config.toml
n_layer = 10
d_model = 256
activation = "relu"
norm_eps = 1e-05
positions = "learned"
init_std_qkv = 0.0213
init_std_o = 0.0
lr_mult_qkv = 0.7
beta1 = 0.95
train_tokens = 312500000
Each number is 128 + 32 x the weight over its row's rms, rounded and kept within 0 to 255. Layers, rows and columns count from 0. Numbers have three digits each. The size before them is the row's rms in percent of the matrix's.

# layer 4 attention query, 256x256, rms 0.125, rows 176-255, columns 0-31
087:125100195080107115141132166099160106165132104145174189147126077180112067156171114078121130143143
087:102078118153142157179102118113151076132130162196140109139139184143145000092135100104102100128180
086:094113087171101111140127181160091101086174135110144116152152136131201181158148095152080141136145
086:079120144120154128135146096103114169155101094134118068077138156112151125093066102178055093109127
088:080112184078102181058134078070125109102186120124151176112114102182102152137108110121148147162100
088:127130160091105093138127134138117120148131104143128094108134096078067167130188131067129136103170
095:170148105235129119145118107090110154174141178126130135139090092113103138130105126137106165152114
087:086153102169156110123159153121140094098096120148119165145086153114090068147096152145093156125141
084:111153127122136173142119108079097141127134117157134119139088066154086086140124114149165176105184
085:131133157119122123102069113104124128104182119115193113157166096087123149108090061128087129131113
083:144100068077127073101150117134138150134081130120131153067105164130093161076107087160166070141123
088:117106106182033150130097119095107123139128105109134118094000150129040133130149180146111173175209
086:127174155090080075083133065157158183145058071089137110129095145116158127132094185192145117075116
083:206114133138191123111087164147139150164098124099142122153132115106158144154132135176105145158105
080:134115141190096148108105121141101154170130142087089120099161111141048159099122124152134139087127
090:147116136140123105167107156150098109142155170122088099122103101154153068181112155122115172173132
126:094144159174139186085142121072175125107166123107123114218115131132069102158138169108120084100135
118:131108155101123128070158136098156141117123100082104104122066113147095149057147114052148162162138
130:103164112145139123083104065145147134144081143135134171127113069165126158074160105128112073113150
124:122123144155157087157137098155128132138158063153140177122116104081138122081139134087107102136165
132:127123089129110127221104147142191113098065121038117116133107173092201123111105176158177168103098
144:159141130110148138131104135115134147112118119085105161137109098064185163149153156119136137105108
136:167110138151153106110150105160082149136159069077104115149138089176103166100113167078160137181129
131:056151146117160132129158143114135127127095153215104164167137122111107151139162103144148133133089
128:144106153203061144085107190111141093052123109221142105137089095109103088160172045139129144099154
136:094105093107145135094131125096139125111131243105134173127105121117142094114133086142116119149156
144:113083126145075103094188139108136140140222091134148138153100157178139102095103114147138154107073
124:100100152129083116117124104093147192099156127077081135164195149119157204105090194135120093192109
136:161149167117096148160151085122144174086093096116142098108150088113137095124102112075118153130177
145:138133097120160114141139087099110105120193090092176131127123094117111094089182085181147106104127
121:171092156124067138137111124170207105147179153199145107133104169146145119189095137116165143161122
140:099152134148100175094077044151122177087115127122065094133078125133115118113129095147136139121250
137:112092109037124131092194114150182114141143124148146097106108125104134189134141156124091132121173
138:155174133093093080113166126084160156082142133117187135103091144143169088107146195082145142115102
119:102130157076118127148100114108145163170156108128196114125116121171106139154148121102084159161123
134:086141167121140057119124125175139158120096099152148079168104053138100094097192133131169124127062
134:079153156115183062153196138101106104121123143088076173194088139157116172100108153111210178068189
130:163141193111131069131081137102163135163202101154144155243152113143170117148177116106151154184172
128:162171150136117158110130071088081134172156155094145158130095138133127138091034106113036119145117
136:120078163154120135088119112135148091154069116117116108152083201191094128140106055076166119171129
136:127178098119144111196147141065209127142110093211168097139073120158099116130122108081129120143074
140:113094097147122118082111145086067165160124147104168156129125126118133144125112096070111095115132
126:171113162132110139138118174143094148128121139108152110125115128184086114150161132070079136142138
128:140110102221142145125109133138071091123101119150138109068163138135151139096184163124125103157151
131:115107168093113159101091114139158129141153137179169133119155106161148129142146120131094192144084
137:067131174137059101112134169076186114120090110111175130149142194187160094113161115156176195074096
143:165137174086141069193168131108115162093162124130120164116136143145170081135143090122174156145145
132:095131127074116112141153122162136085083145118146109143104142118186152100142154126179107156170114
132:135078153081100141081105129145103135179100144180170120061094079114142074057196104116101105144124
133:118148114090169162118081164104087135161124116115137112129103078137089148135119104117181086195151
135:119171148137160146156098125139149084177190073114069126162058108145190130141100159143128106178139
144:087160090084166173065117184093110128133082166145107140148061134124117140190106094127077157116132
123:178124134113105201127142128134118201088155202170127137136176096128152134096118083091088083102137
139:162090144105119141172193140156166200121137159091140064159115115162124158110129183130183101139097
126:100169158130107140105131121129145140083089185131120097119122131092109187174196124144095116100087
135:137113099124170145117097116189127127115098143135095082117081147122141156173154103132156093125168
130:141119194123078147165177134118119118181133145097141145116174138111118162132120173133128131137120
132:133090143082148068109142130142101208120151162083138124160091131087116098141111209125172136149082
131:136123133108187169110103129178159170050105136031166104096118133124092136094125111144146103057096
135:212135146114114126144072098085090161104102120160133107107164129113168157142145155153110108105117
132:132108128114150100134100127138136129096059091120149135123098154129139119170074098120095107133080
119:115142183171141113129114114117138131141053111159095105155107168116091072151078129095154095099132
127:147118162139155142036139120139118127175185138138126151111116169155143126148135081138169190155154
133:122172130151139145139157078169110143061128161086129148173123146175102184112141072141124144187211
133:082119162086111090126145105115089129158162131145107062149129143103152107132108178176146175130098
141:108147102159126127071073160105068123154173172127104129134076125183098108127216161178094161059114
144:124181112144116130165137175191127138115178112093066116170120151136078098085170186127074167133090
124:177056100130111152113086148074146095198129116149157125106121139127099090181135119106136095090102
124:153139104104103130146142114154180160080162131122143108147162083158193118126145161157121151126115
139:134137122086084174164113123085170189171111165155125166113127165099074142109106118087164133136226
126:128104097151229128131144119147157168086104108148111143082147130106069093138135136155126121105183
139:206171100134134136169124127182233133063094115171147128102129123156114086103109124175089189165059
141:101182058129152126113111142107080129110053117134151139030094140140118103130163106165118129164132
127:165141189153122106148192123177096154133153103130064085188119092146147131086163165103171147140145
124:156140137109181164150120151171136115092156154051107063134097087123145097141105095131125079117152
133:095077112110171137163142136109119131132176120112140173115152115089173145057106204115152098134146
130:133122154126133121141167162147165130154167154158090134109143148123084113112157134177122123127159
121:119116145109140085173132137110132159116098093141120173049122133156134178122138114089104115128132
124:139109177128078117137124132108123063163102131142130115114163113072095118132147106140120095124152
124:120087102146127089110127110105164152167135158119092112116107130120179116104136132124134101142121